config.yaml
num_hidden_layers: 10
hidden_size: 512
num_attention_heads: 8
num_key_value_heads: 8
head_dim: 64
intermediate_size: 1344
vocab_size: 28748
hidden_act: "swiglu"
norm: "rmsnorm"
norm_place: "pre"
norm_eps: 1e-06
positions: "rope"
rope_theta: 1020.0
rope_fraction: 0.25
qk_norm: true
attn_scale: 0.19
bias: "none"
tie_word_embeddings: false
parallel_block: false
extras: ["some layers without attention", "local attention windows", "gated attention", "value embeddings", "hashed n-gram embeddings", "a smear gate", "learned residual scales", "skips across layers", "capped logits"]
init: "normal"
init_std_qkv: 0.0212
init_std_o: 0.0
init_std_up: 0.0212
init_std_down: 0.0
optimizer: "muon_variant"
learning_rate: 0.0104
lr_mult_down: 0.7
beta1: 0.95
lr_head: 0.00564
warmup_steps: 74
schedule: "wsd"
decay_fraction: 1.0
decay_shape: "pow"
final_lr_fraction: 0.1
batch_tokens: [32768, 65536]
max_seq_len: 2048
doc_mask: true
train_tokens: 680500000
max_steps: 14683
dataset: "wikipedia_en"
Each number is 500 + 50 x the weight over its row's rms, rounded and kept within 0 to 999. Layers, rows and columns count from 0. Numbers have three digits each. The size before them is the row's rms in percent of the matrix's.

# gate: layer 2 MLP gate, 1344x512, rms 0.175, rows 787-821, columns 128-255
# up: layer 2 MLP up, 1344x512, rms 0.185, rows 787-821, columns 128-255
# down: layer 2 MLP down (transposed), 1344x512, rms 0.0782, rows 787-821, columns 128-255
gate787 101:437476528475472557475584504549529412497496482558462518432423516466403506501461511452519548483445429502480493411513602443525510478519465550426499533451522495486485495473496489505453402499556483542471446443473480465560495535479464573461541393552421554430380472537464545440515507505448558519501465483510481526494538568518415472552590440513458527425488469544525393515505507482579512505553
up787 107:621570573493445454426466562557492487450562455593585502522557512645451538382508573483461499503508490470503400568456456428443469518455452498510453422540447542471511467592602520509456375500431544482472515395444433504464511480489473669495441452520511504561427412519526506601499540518489498423495543527550529526495483539527531492465517455513505432542579499547501453411480548547437473441448
down787 101:496478467541446654555410490563521418508484520485538585532441479562492439552472478551563542523507489425488449501551460464530492564491445504572530498454562599493500466569481512397505520463534508518503467573463461471483477546504503460449501450483510551548584623407550522464498517487479508523479590474491505509523487477474570477501508540573519513472530491547547452479524524545457487441568
gate788 102:488486502410501495430434452511549540487459467549511538441524462515535426545431545522464530501497440485513557504562430514519461599528561486524430534484530508581467523474372500380524486466531583478458507412622566406518463442473519463577500539439462571533550513517543531491480415562490562481396418575518401567579476561498472510474500519496448482537490501509464528483486411462487461556501
up788 101:409474514441496525477577451393518556586611480493512504476482513502512467423475440420452468571468579470584454519568482589503430537482460515485492484526439484472525490591451427535534460470496454562541423465434436455464531570494507582487480418505527573485455437448479508500474452503441431418409539502476568508493526516504471506470474553533537488358498581510545481540498491515467586503481
down788 101:375504478549486466428471478492431486477442566421453541481504475475507628603488436505527472462498525500514572512439555475486471420489518457519500426509546475558433481537482452596518437516578484560513504497460632512546488474449490512475475475491511529550486513451450487517458581417517441504488563450473526476519450458489561426541549392444457499525514519452530618513545529569508494479462
gate789 098:520477502532503548501483425535507462500590419485530521555484462557451457589538484547500501423488461520558487574498477479487511538566510519498461536511508351562528473525417578534524427492528519563605499369462528531585416475485467489497566460508485481595506481523566551598519451435535491625501470438532500421425409416611505605487453456523491530465444566528536530451460464470500509431565
up789 094:513498543508512537492484491476478442484540462414488514461441493477639580420510550477492527581505528511542521535455484469534546530448410539502484454489518547489528528521533481531483587496543459454430391582558494435463467498476523523568392463510466487460462516539526523523454526516536503410577606492431519566358438514500590525507528543489556556500599493453476452447512553506468512537467
down789 092:505484588469443445392575454493507385525493559533485493431518425553526525433525454598441466504460623530505545554469530480429561554380516479544402426516533438423499472599512467537521564493508515459425586432467535423474440535445486589503522547383453426572547526428454553464493482538424505511456534490496494552472418629504489442565509511460502526505481473458581476559488452506515465470467
gate790 089:534532488432486506465507564471613523401509402452505563509549528563504497468500503459509491450460558513532450572495508486415516521514511462539512470420579452529545526414543531471498504469542505482498438535525549435526554526449535513530470420561533510457501592517542607455408506463413442497495567448510511445445516559410467460639447531451522545409414543485496465524486485443462626409492
up790 086:457485546542493444549584529517492463612506496505495490525498530478583478551459577468601592569488491429430481489566515512506518486450518461414580562594505539477486413531403504567467430507517410575463442491511434438501435529544499523455494577403572559479488532508458451431574466556533545502530468633441459569493607423493585563448543511504546443576606497550518549557469545508492490486594
down790 095:553419490463584529496445432449568554459445407425560564490454469444484521503542457387497486533461496514497502459491446431424550470463471539551462443458550499474485504451489548445492580601410573417480497549512584566489507581533535507484509462461457467438518520506541480462478499520458517530434514462479494410532289464476496501554488474452510521474417498477485507454439503516567483507454
gate791 103:559503449413522557547420484506425479600457539533597440417485551447552444572561533514472489441364557513449505504438482527445469508555473514423485535569547535550487438467500529453504450417484534542467505447540461443503544483566490434500502513551524486479519471549557426477477495492475540510442526476478517527417437498515530495496552499429518635480499478575581469365510489457514474469542
up791 103:534419493499616494508476570505441566447568580553525526422501630417429494481579434515608524490439517499458492488458440469468541502635453518457493537469449508514451574481445501476495560418492594566527555483531474470478445494566534426554568501508472463454474495491429538551432309537566465521448575563534513369491595488487456445451544543565465597463581455486471512467609465508447541465512
down791 103:552450466460463474627368469496474516507543540623403603411518529463475474428428501501422502502511438594498410518463529452557515481540535545529390425543460429474559395488479534483517478561556490529473511570512459454433482532519503441568558500552552572488505402439510518504409542512437575498506555567467489517467470494435447421571570493574472479587503446592569454545491492477505530423438
gate792 095:526628467551490507533535573485542539393446511584544511548429541474514536474424488482467525487473550442459443495599481566595497520504555528462522419518494628501543515567454478524592511585518563562498451441401575510607479445464471390570518600445485477547542481533473550491439482483452427513479514522431462512467418453521501494523529469425502493564529430513563544471575455502599374433512
up792 094:462536474565516530557497472555526545518575434448447499506448485467575427523550588481519433558448506512538467540536561452482441474546576533473469437496577551434526453538430471488477528477532448579587473501592632434494481507503482432478543586515521433445466570582497428463421569485561507442527547390521422449589392556470543509586531454442566460389548542512584451524502463497482517448557
down792 098:415482515500545484554509514594550450587435542573526559494481534523497617564495445463447519489526516500609532443505489527489433453545412509428494572567511454506454611401540510425476492495508538556479515474569470517455461495500492510456467506510576486510419485519557537458503510395554455483457421492585530499466586525466526504446525558552486469447545471422426498468470605375469483562523
gate793 101:487438599538473455442445548485557570476504453471439615409502497484508467553549513480536468380539587512492473582522595480467471512519562446549529418565503511487449613503557570514554502501576460484582514529569456518482516495506552445512351522443554547523432478559512489427495469582483507558418512448598476443392495488595593398496533506493408405511419514466483540488579506531468554530483
up793 101:545458496505520504485499490596523389492483433527506461483479525442516459515490490338453515510543454576396518474364515428463558388402443493621502451495443515598491467494479457464503467430422557440478546503493501519554552490478576535508530471524569441489452429441565522578541582538470425495503455485472543506453523431510597612435514469457526591491578504493570472551530459557465501521511
down793 100:438460499558453560483536483530496499416573606498438475479480471573447467437426502427382508439523460582547559540487503499500555528482514464497492558686408554461515568453488436475581520479492416513496472422544524414506567552529410595552454545484565431548520509432527361546504553520580547507423510572518503543451390451563511482492504408434588557538412489508489529516473506432444513529497
gate794 100:504450563467522434506630599430504456471468533525501479585477415502489487532499590500399502515541491477576545424479466477532505515513537556541416565517539560458549527484575497583421498545529442572484401520501488496511505404383494457555536453537477496545521510476531526508516574428462543515510487429464501511508443465505521523525472463552503489429479579461545581565483536435541461547551
up794 099:493505489500467531433549520457444476500541584428446520576515409504538554520461393485485426514496450503508552439472575484493472505547557598562537487557530470528544570438493582511410478500560503438490473412553498512526540516572594452509508467569530541501498562509496499569504456410518486506476450451458480562503608597448606466462522433569460494555456506501539470509550494508465421446519
down794 099:413537492552550580481518496416424458466492465449485468544494431539530476485517568456528482537483523558491509445531542476478493539490541547490475490504508559539448428397547500547477425559534538407447530482421482488484549498494521458365467485638531596525506514478430491532501598410431534524513591523514510449496686414565422505442557450501494497580466513438451483500528507517471514571560
gate795 096:537430429393538549493595583452425538484583577407439527608497482432522556469472411572484453464563547447561456498536504492440518472398402474411453492438461569503581425459461524504466517510444436437489454517568452533557411508558460521556496523552543502466521523496557528440532522586395536558467522525470498543534552486464537481453575454437547478549458515570462454550528509367487494565460
up795 104:459517593528519436471445534521495519356462510538378460449513412535491519524463540525555465456443502457528476617541606475483595554527611402468419494538503465594519576586412520473482573565544588418519543537549539520476484442491552468529494489493446482499433468478474488562525489510561422461423441414461458407550481508496413494439478515482438583507492476497597508481464527591489438516440
down795 101:530587505438454536469576407473462494548531497522468505416550532449584527544447446500451424488515508474451544441518526523521494498485434545512360508560395572443494423514466387580594543497460401387480550471499504486438455448585454492512581435384469514413593466515538612453546531460453499548477500461503503534360545456371436616548536570457505510508453470513448451480575473523484518534513
gate796 091:379483474498560486451508529568532500422489508474529432487516473525466546498538512469456501439516469510449553590550447546528521474438483530435483533493507488483586607593551515469472452421459563521451515550463609463532504482328576508600503476496554465610587559506535481561369408510485471603426430433461567349569569466466438490487419555528477457503453402582540445545484487572513446500514
up796 096:346502408482544461540443536579408555427465563507482406440460514519423536472529491517430569506558494439530542542572516540557443473397436439523484463544561475515563488512401572524499485432519504593549485466442472442598431486425466539628529434560532508654604537508542426492401450471455532534489415568484546456505533415469467476474439536555477484433439453506608454539501538520464515374581
down796 092:426575414492438474502508411544539529391436494560551424441587542556516412416491486491485414480523504447471525497513566471506520522438501541477494571480479475518573440466469489506384471433489461491503517494518584525553488499505498400519511504420545476570532491406567542565488541450542530518516484512428566486412703389385543490493558498490496475435504545520508577530543588502598493521458
gate797 100:469426487524494502478524505495515494534580550418509477536462532445479528466469428405457482527486475575490486428551454421486555567537422462463455581419494453453620450391464527527593482492542456526512477514526472483515555518438514457498561443505557508470448535578627434498483559431433510527548492489538447424394537487546470491488511517544454465487561510517516540513399422457504580513434
up797 098:590466500437499558470454478514612563474473439501514492470558529466581488515530507450498559520503561463511526506477522511490576512446549467516597495489559545495512432570512464563419587560556424622509566426477525503577536526584507473473557564469517552570510527486388525462524517519563458568528495569507477530480487604479503468531493462429514378515506527539424561466540534483404436511584
down797 099:582478546549551549505539504538489607485465498513522463524535504468501512522515497511520493529490503458478472438502473483525534561482512414519562518450597549492554446558509566546457531502575477523477502494427480456470518446500498503531494433565515487645464559538505474560509600487471452523475410497590412433481319603562498526448563473524468542492506503542437583538478527527481509541534
gate798 104:496444546477502525474480428559541455503441601477492505484457485507556556417469509471423435488541468425579395542456412427501501521545445464512558525529470516480523470589482526474534531417419571556483449524380476505466490544447509488547500557578438469499503494548537521514504593442408444490522521540562460608478518485500551483535579507480509444533615525535490415496514588457535469514454
up798 098:420499457414466458472499474428559373460512508573511465424426448575496524523464507547499467590534522582412539484515547483520478534502457495517439532579491539467426530510428515501566544529580536549410546454475502506523483503538486518483500473575532520495545557441439456520509416473503519486551560508575486449496395517445482527523452444441389600463442495478422523436439458504576462500451
down798 101:581571491519411537508531471487564528526487490467433452511525542484437484565577447513502561485507528498543520535407576504518444619455460558466440462521496536491559473491502516441348416504561522400508494556526471515570524529453553531449508417512473525491490595486540513521436406468518625515441541472603496402487443464462603457454496467490516510531518510450560539501511595515460582478439
gate799 096:558521571546491493478479502499548425539446370531489418503635383515427527443413493512505480533402488605490560452520509542491465560511519507465445418520539504575532426439462549499436498455598433571524443520485585475535488390471517504440585512465493542494480539534530528438604417504449449553483496427517431473501467481449470515536512487614539528434492443423466458555548555534482443497509
up799 094:454438552479540521458561549453388506499595438460550494570585567490467600436509540460479599534411485561489539527486454505512456498501502496426422522523369497546614421504528492568537527480430447499470462487421440476588473498460525587520601500564522515518530506424469500443431489521586553455626506465508526536487486534441429497577421445450532569462480494401549427509450510577475474564507
down799 096:492478548433462563532531454453434466436487456502491528550558512572561636444469476467539487414460500498576518478503501448542507585584480476482477571527527520636545352469469501466495535526430401533464466478510477552584441551477499503516449530444423476429505433504492560464577459541565528483502447427499432425582661483507490587368471504485534631499520531542436539488472426492436480477421
gate800 100:482565454541485577547412495475522552531492523524484368590562439461577436552437503468486534479565492453559522397568512653496508457559514508557524459474456484462451443498561537520482454496483526530526512530496485529521510516503536516468425449467551540463532501491558598553467492527491551371508471547460456530563465535444448577483514602522579475502497556481653463489426509514482518496513
up800 105:481518531555429478527533584428499509390538558498550455496469499529544477520581548570556516570507570472487530531566429462468505500423484427524545545479485472420566505520483419525614521451570475491330453444529497526524481523462486540568571519527507543539524457529566402549460490521486445528420467566590496531426489574446454491559597387461508493468548463538498416425453548506461540524505
down800 104:487439498490530423535559565525520457400499480455462440477483515447533467514395532412538486575496564595549522519522521561497515489563532555495542489519559472526487576485471469555509584453513485522505468473515460435505540450497472618527508539471471505564467489547511485494431471476478577411477492542509575533585576514507514563484485410428422479490533478463539491426516497562502523480584
gate801 096:458577494440491516541458413459545386552460478520620505466531504448453386495611466534481446462442548498509448571504555556480511475533423495531476545540509476549474452530535492480516383554494524541486538513467506470492526469505383495482535587505421528510474557583560577457526540524427482491530658470525529509457566412482484539466426496465559527494522519531615535478477446462513579544527
up801 100:484529438453529463542486511474513499584481508559554461527570421490521471442539477516570571479432482523508535536528429537524448434516419414455421548514549527457508473541574486458500458593531425561543544501504462461504484374474464492478512538481506485527462549524574456534448525541416571555528573389524442484507594474542577479489441429432465557472472499501574588489552439488565500562459
down801 096:554527466501464521486574421545544494446532454536563546547561520557493479503539553422497510455508499458443516549501527518521528390524459450520496513479462521529448487474537524402570485473570476485401473450538495430466424451474435465449483527503501460617429482509574547513500463546419506453470501458593506503598741418503486521455503417548493477536544515494585529449491558380552561559481
gate802 094:415500539479466507510524389483494366500551443489549614514499536622450489489418463471532536496521425426532513556519497398514434490584497484405441434596473456492526413474460508560418521472507481505474461467409468488554528480458489530573510375532442510491572486462492581395573496556425461535546476416549539502471442569438528501496474564462530442528406532519535490474546514568547542497441
up802 109:475578534471525519514526453456470551431548515589467460459419596533513482423438515470506515534567497547436502505513528510563547500589574516471496487544482555476455512510497445458531515514537542447613465552521491492567540530458460491496473543490419551616492510517546529453490517548443495509441490425524450489545458495498561516527408599525525589492525550429470551470538571419465511556477
down802 105:396563454527467428549560484585503559441454547485499543492445542529439499506464517490536480580511505442460534491566406414513453505457524467473514530442564529476474559489526476552585467536471533553568603438478536495506541446597489546442477505505493440551539454485537443448494557434551515536520460568466512542522365537498498517451462449545427589492543536531547492453429563475492473490530
gate803 095:484482489534530501517535450417552475500555439368534469523496456566534561463541503552577513563484467478535537472536548519625517416481550564413477579374570604490530495553514529439507518642539500426516524470432455515516517541454458474476566543511536493510514533503438424411525421542523489426422591521418524540477403576456585409500471511511493395546534401461530540643507550454496516549467
up803 094:548518470471463503410530525585465497402479528610510574472479597545519554510502461495433483499496497458483516524523527511452486565550479420570465361507495468502520506459491444416453457384461536551482502601523573490497550506520463570460514436551447504496527454505575528548479542526471466575515455450501526473531563467614425538551540531467516575513555543534523501436531418532381485481577
down803 095:529465530547522556471557511561420514527509515507491491472491479484440535519482585495424521544495491519459570433408537498474548578563478424547462489465414465468565523474493417590480533508541440444532514466500563559559421586505506495371450408593538553529475485465529592538618445476406499426503431587474557524535460482447503514554549528542448464474570537503532570502561520570495467513513
gate804 104:466514500544543478542485555566479609443428568571522479510470418525441384473515515429422462472476476440382490522517451469443492540441410540493473515609609468550512555512425501450495451444475537454433513450508550519541465505468590530508497483525462494520505511530504565580467539438430464550476518510471411489535479384556557504521515507509472513491502534495581486538432564500577496499381
up804 104:466406460430517510466454506450568415524500417418450495590599566497540517560529490561495493548533517528537471569552548449524535381546508440493581506403387446397611527506524504529480495542611482485549558615507591487527393433552441449461562521536514506565513485413455518493488481522511442549503486486477514550454528545477414564386499516498503377539552500444425424489461427517473451500513
down804 108:483519505601464550584431469552564519581485423466421515543495629580513525550497448533462609568517498474561549439462534586546516540564501449551574490476479526435538514547474429447508462545478452559431477454582503474479462516452501380506483548544457454455521477495384436534575564522379443541528487424391530524574418570518465477477460445474547474571507434503530473563448464461470530462538
gate805 098:494528543494522477596533596470473473443407604535477486572504412517517571485528426499441497521489483527521407559474501478332438455575553548508554456471483531490458456566537537532501501444518562469547463435572556398448505483562478537499465481502490402418493450533499476498545508607441453554551466569456473505524540441439565532473441539467545477492604561448517419570479470472494480548437
up805 101:474602415464503473554481483524489590455455521423521524522479516536451508482480458613417550427521442411524486570507524532388419525445502556475471498474506490474509459560572508482499443523471485439531459517509474450531502630518496529491369459445512392502437558568529445507553521603467454528551447484470498506470515459470498573461550521461535512501524556493445406508545503483468595543473
down805 103:506599520484493433589452532444528527507513503484457472430465485517552523520495559463426511582476492418450437489520436529481477452355515483546432373492443516450433428594510504419428461463469439548508486542530463354567410477522419483555526488581464506467492475565475419448486468495543510450456538518391483462557510407556490484444500480497524557499552524486573511463514523584599445550465
gate806 097:518545464485605426483471536401480494558519496520524472408485515540480474541487492482448512486599533492477533447485506495440515494457495519547466493487486488543545558526485417525531519445387441437323427475411446513546452440519514531528446510423508520506534524511591363534504517575461438495533488527459443476592540582497491508616472570545417536447526506522496523505405478572587509458460
up806 098:497488469462389541461512526503540490444498457464453489534484484546486491583450517469456450425449577537532535541454502438479484522522470462475617594480466502510542437448525492443496474540523448483522429499517486423465503537559455372452470568462494590464424496473463488521516422511429510433475482506473540460493486554537505448515461430531531487473519524454497480448503628539455504561537
down806 092:424441395518561469575599581565530522604567525389501470608479546493518516554511450532482551520499536510459506452494500489549525488496537497454505629525530474476472555524506497470440547534529594604615490572528537542509534520532434506462529446506463482554495542494479528472502492537496443531519474525509487520549514564474495498478414516453527537538441499417564543514477508465506484568521
gate807 103:474582492486491537564481458463473402469526488429418496437586545534487564466491571497470458464499520472534446501466477576532484510546440492500506525480433428531525466497454507513468527475538477659403606439418461447487479494453414549485451474459502503469425465524471507460506509504476492558505499491474508563432495556557461481552609438497481467504517475479515484541497528502530385439438
up807 103:435540479547529601558548491541560493549592571574481494509529569554468550501525550476480517523514466492562519476367519440577497527551502509502468449589497474517511443406492545583486490457426555480537526493402591455466555575572457506475540386521528480530563503530512425490417442478605550504602533412506571409456506513493445448517571489520516502575595510485452453384416538533452539459524
down807 106:485555446461448578451424561494542481519450482496421558505472445464457530539513418427482575582547514445500541515486515482522422566446465490570552585514435458468511478477480522538553452517523480429567446442369563493425503452521541487492526409555440558475457591457573539479541413513511452451416532484535559560556400514493467476570375505491482365566438464580507504461527479533525520532483
gate808 094:570507516484470498499527433460571458569539481418579555509403513471602462492438532501527521528536576482436456539545490472504602441392601444524578504650482532468562542520535583523521513491492466571506469464583463584458595487516630534531543453466525566501527485461504588512427460476512507508489467415455422535468500487566587533545455511462440434366491510408496495376489433455398417494484
up808 100:630505508491553463488503490481491498381614493516462542456460542468425534498456440492532498490462505495562573486508490511531476477564474483504500509508474474531514455495506480496508478500487508454544545558460452477479471513529439528463514492569468485442519542595500531605560590439537515497507472582548488507543436427427528582558521547519567541529472492582547528524558427563505615521526
down808 099:521450448566481557492409482476416426527476414438377495484525458482410499481511555556460499486500432447489486451423583445533561575510613522612434557494419445529499476499626526537493530435574492567452517571507465600440470506557461442529411522468553422468462470460521484475509540505414482462452410496458484516476446482486452516570506569481480533507497552532488567515490546529499417450522
gate809 097:482468521589510496521550457445510450601490546503475539486575509394506571524473471523414508454513472489518487537610500529574535510529565488494550517498510548485479484471351501468494451530515457523528467497547470467527475445506487559557511460515433571490482383506539566484467530477496534539491569493600446469541576539485553572591601487521524470459464458471540468564525476440546532457420
up809 097:481425475563593498523420569468501581535510546502512451523516412468455494521488540504545515443548512482528519450495426494508492455499479517491459491505447456493437397501530442526604529452540473440546470488404447533432396440443508430467474537478475523547448459530451512532453500552485512536507449449511499512545480525501544515465439419474556554451453511445516593471434452457484488504431
down809 095:493530513550490557614396559426485473469482544449578528433598513417472517483429584484457668460511486453511441439449508503580436603538530561538528468485573511575522614444430539498588449533522604364482510455500495556477526533530481607512477478616413476544517488527508509466587567505454439445483564395610473425497489512429416606421494533446376500565457534533509444459440548498529536458534
gate810 100:547458446512520488542542598442556402476461464461460400509458590489462577571395496486489468451549497475465457496532590477437464483479508514460427609537456495414447450533550569543520474458437487541506487563462543508421558514534530607516467493558502465474448684546397487524478550437470474485558443485494507520497505534501532451485403496541451423540491533469539478570473548607503477423510
up810 101:531494465492521456465504462468584428566565510556448450488472574471429553446468499425490531496521551541520456459403434579489420547588443486556496544595537470409454502526489538531496473427522453531602497524490495379484486587543531573540539467584516436534548491409499424448422507595499539436446466465470472587479609494446527423492514475594490545621478511515525452519480565613534516498484
down810 101:513555495525557446582485520505468568489492474480376474511478603585493521586485511507545519453527538466460632518480516545446512466424522447470466507448498518506453494500469564468448536426537528448556541520460392497530506504473497465458449505459570488500602429528559511573528560463505440534506514516415496506573574481482496537468540540360500409528489516510487468537457542505504507589566
gate811 106:509506533480527438462497476484502559509450611526548540495481580430541610474454467556398580476492480452443451413459557534495618547492488493428419611520518509557521489515460570522472608497467535483510476591459523431544536487572544494459451448494434468391521474504626468474518518455636453518497496577478552410484570524507557466428444452593505415545440541423537530416500442471422498480486
up811 094:409475574567523513517476517494524523461507518533513552506439537485417467485533486503552483567573538434503455516449521497438475503516564603536497520525556511535400489508538496513570509413471491463458444478618486439521539477493497485499526533461493513485624519532495479433384491557398534500490421538464504499495487582497482509551528582463496525477628569490407457482571444515454559524587
down811 101:517509488543599527458494489531529531452414449584510485507416511603498432432484519498441533567534461578436447468566388436469421516504504467510508515426496525498520515480521498464553410466458497479512485495436535473479556489500371461538448457514562478553579596486463453562484521472480517527410541467521403507564453559529450442531552562530594541465558502490412552607508459485592551508471
gate812 102:539509591482437431554476539420523480418514556403543563527472560562486497475601410472543484533448541562524376524613519450497446539481523473406507458519477618599511472467543586429482505532470524486506580463483588549407466483396587407483339458500479507509480506506509541566459437462394370548524513475465536517498465479480498486553470571426510497513497478570582450521500469526548440464546
up812 102:528601540534507577475523460514617510509471527449490546525404557479513516473582538504480522524478371488527513508535512498461508586559468469505441451530606483525565384412438513542518514392559487510482398477466487533409486503452565542494523487545402622513503470522496618471510446535506557544434530509513507487505527528472484408629494566516445578432474508447451475488451548503427544485471
down812 099:499472473543500510507488638510529473571612564528510476491517486517513482513494484493482501478472577535551531417444500521472491539458444483480487510397607510522468514490531472510424488531443502502452466515492518531498562608527497512463496508432518461462472609578489507494476525404494516423507502533583349493544411456458625496519575551510433464596532526460445450551475602566487530427425
gate813 102:474496492482455520446570495560395489579460458588597453447603466512487478516490578542567410512566560475465571464478458524472501510547461495455547420554573517518430486489571528542500510559519530552375517497537431483465484516439516545575476460586509483484431505523496506488465586517498476476502558545560442528572545595454434420578490526515413468464532506547517468466581424542436480509530
up813 097:547534531491464547437554559525556426470549464520496517521553479567512469435483431498600523494521489490446458492609553478454510576449547487493457548442479530538596531508525505446480523478477566433519449440480571535535560535510545544520454473464478500495515453436482460507467502598550568490545476515509535500468441491571457563547520537531507408499565535541501502492485565597519552509501
down813 097:575431458528592546490458547453438445517404470495460569519434576474589473441556476396483510449527459467510516468472444556454564493529601583498539538436517500551486548495483458513497520514473397425635510512381552513554496515497501436491530520516548530521544549529519577442475478455523478522567472581495489487443458422452455453458497425483548560513506531425423507429426463450554491489538
gate814 100:503569440424516561513438590362449510462467541525439557512470554439488584511489528498554472470527552589451454449486528515495580483571544570460499535543458542513458477445415448528452508552508501479549557506458499446486460599516482515503512523478526500464461454442466544481455571449477438432565542564525522490454518553590540551492588556491530495499557509550453469504531505450624464550439
up814 101:490533505501433477556533506563507495426551448564449500539498582465466546442537571469501537560540490555524499542455455546560531471472505422519421466480422551436502493501584500461449519470512533507563434545464462387535467582482532469529474487451471488500518539515488600522500509582528440494481558471621481495411396527494552546517491493568459502507532472454538509453530483573471507538500
down814 101:510535481451527517605532512574471450547496458441501495477493639524658542467481418461538524416471534467425476528425489485503448461440489588467463414479421445490464476548522530503501522454400464574493465493495389483495478465460517596564443434456462441425494436515429522512539587564407548559453543430580457520471579517443483490495460465519568506453405571430579432489443481461454548342473
gate815 100:448474543442544529534558527507511482519524551530505411465569501512549498574543536428426488487572456477521505532612486448468345519476521423528491506513482532522523453569564523558533463508394502382569630463529506480429552422546551518530486574391495486510520398484549520575535447441527515477468499452519526449534433578485482556607489478405543493480526516515553481512498507465445459354501
up815 099:486416455473399532455460471476453500489436444472606472577474478496542497429442504516552515466466481532561461446529450419444583599541556389520530468469513476525462576449349506462563496446556589503491605389488436481499465506573461522525663455465543425431530490397468518481513532560502564580408468495570486513481416470542525545536558459535471399493453544431471486420549516500533489496404
down815 103:521508513490428553501469564522440438493449526488516482615507569437500560546546450453498638517505529479473494494576545495482523495480499548401555484519522415476551512489390564483509525426547524466506589391490414597503535453468539531490438471532495449465417462437466535481489506548480403584501473485512489590491462577444447483479489478537369481529547562434530540432463485511520507488533
gate816 097:491540552541497474500513462491539570451505535511519457483437488515550465479471571385451509476444490568498453449575471575516497486534530379586540494447557513469374508470477515483483436467457557509473510593496561499499468561503508539614464416447546550512391581503518445597499473546524464511503542557527594538493377598466498453405498547482500552546446461516501427519552495502540419528489
up816 093:482458469457503532443587531475473500531519502516553561544436462567519428561434449503508484465521586484466486526480472549489479529487497432513458391457495464449577515540463526421538624554556430449502602531510578425439487593444497447464531553470505549428557605522493452515448545454522500450543465509460430525484545409453479460516543387499605474430513494567417463472633437593569468492553
down816 094:505526531450596508541453470446478502491427496497554508481555561492504467529434568558509485519437651472520564613520565458465541457426539529449444482524540448477484494536476525524537541506546484499545594514534508473490559407466517507473488577522514482478499486455502484513478467511591507413479436460510554423615471468568536494463547465533519503625547582541491420442610590577559492514472
gate817 104:481496603499545563408523490542531527346568414580472442490468533440444405504544505558484560468478531525489556381419585465569442526507523528493520390512459558552518525480538502441521544473478567512551542533494427589587454554366553558586527465504533441491403558604588430460499514573435502494537461472512449562434537464486379578481486428452584488606474394486496459551462498434422506519484
up817 114:495430509573476575441575529525442498505591565520433430592518487428500416405505470559536480537538500507534536462520450606544563460506486460424541485494537471508513526609446553558489431492453584535535424523510453452466501450502451504540563505427432432510582510483502509445441581582438524466523432427513515537409562509503452529434636504517558432561524555516558470609408587489562563428457
down817 107:475477424477478549489450520507386495558507486526477443421632446580504662544467502481540485562511442549463485478387477499463452540543489532519479435510418535543472547427545461531420381516556474512395485507555445490519459572525592480579528547543507535479482483475449486494378497474519420524605506419533463527575448471419411538518419479423597502502534453434501431506461475435503553478530
gate818 097:438464573532437445563474539520528542519394409536511445419579531583592408541483489495509476499491617584490521464407472528556483365441418446512445459509608466446551494425581548453494483451500526496596489467421570466500421481613472485528418550536540456529441559490394410464482544554502491462517508455558417491559462477545523467552454436470440516478442516377567488474474493465572543472529
up818 097:516469531557518410516522568500452461509479469562527532550403519600486463559550519477588521475494544533525588493550484474538506475504531367523450545541559554469573432408426486489510524566441525527540498496497540513428513499556554443561542509506463494531499567506511591460503532469528552514495482603507455432424533521558562444523466420527520453505437521494518444452490546409573433433550
down818 099:483537570485509551544439441567569529472478459476504442501554524483558514417405444462489533589478483488535566537438482552568507401493482508560551444441692461512543536474421474468491478438557491490568437492413570468497388412547444469474416470416543532439536547524531438453537557567588536484523530449438545465549559539470507545504493488497510480525462578489502481397481455457530515513476
gate819 102:551466390571562533500558515586443562451486479455530605550482514418487495516512415441454529515535542516470463534433572531552491490566587401485456405543442477440523530485409603511574514465508473481504477544490533546451504414456518460477497493513577505420427561536567544513433517525479519596356425452499477378508488553582544474530519424505519530543568455557434441435432420500507540503450
up819 101:518478566510517513496478511531517489532425455553484414548501525578529471457475598523542554479561487468595465466524501562516521440449466527525525541580512503502575458484515422456406465508520542506501450470499506459529473544529468603546543557481548532466444506483427449506556528470512508381640563469535576423499489470466469414510511507478451488508546485499538474537498470512440525490463
down819 103:503556466474467539469519492454552526459384378478517455443463501492472405562484536486492523482486445454511415542453513547517561486577414470485425584502541471615497601553553471411511482477602538607400513496446422441565521434490486415561560527486422552540481535489382453516418473546542532395611504624442531411580574429436454557474373477569547556556485590453525542557506474504531516487506
gate820 098:517505401531476536525446502494533559483519542512459502451461640447489541520493514397493565521566483518467477526590639477537482485548575507386546604515444501543494452522573417558575509590489518552477461517541504517443499478581533453538509497514490484553530413490540527584507483560498471578449608487591516423476496484438525463475515509487575449534562535515473509509567576439500480462536
up820 100:438519481432525519392559457504445576385503472459533475504534491480439534430500551499603511531546587567527492503500659502570534538468449535455516491492489567554458541465561471530510514422577570364396488494452470465461518521615544525463522526537510511487489609512474468498565490520526527505674561520521495444496471532570518406519498520482526481611534469387483342529499565508470492397624
down820 095:526499457527557476461514518510463489535524540527579404506536441613445544488538449443561461466554446434479507501563584552427435407442523482491600508461599525488527386575505482460490515451421490475548411538391431614522521507573472377569490511468505479548457536472473536545508493543475530542556553526478465509500484554521550497552409456558529407525515628511559455503426495484497452493471
gate821 100:459459579514598431515506522507531590516541574502532527535484449532507539493505510511618501596535536469514508389501430525478548415406452566508508450496443582428481514517574440531490452522439481528450535505525515480482425538416590501493602524553498494483448434532445586529466470526536491511539570498549500468504578363499509441534614587494522483579544442481418401384579495558451531482477
up821 102:529492514474561525446531497424562464440572502527529517478526581429454457492501523521458494451490490533492489462499519510595494518580514544513442414501478535515505555515416613461509620449604499490484572559637452498486519492533507476506493599495561554492484544432593520408490543463571454422504482487456565501506470495368504478450532481443527485483460487462545548535471466575509488510496
down821 105:498488503494591515494509525434591457503542541443531475494504418577510433579491540606488541552450500452488559549463503489466486497488462421480418410452522564509487542482506467475440445471539490640490535470494553476498461514477555542471442437582469482468400528509503437549415471502531490523497558546453420536523522504466591552508448465496489583510583472518528530515404561408516426432438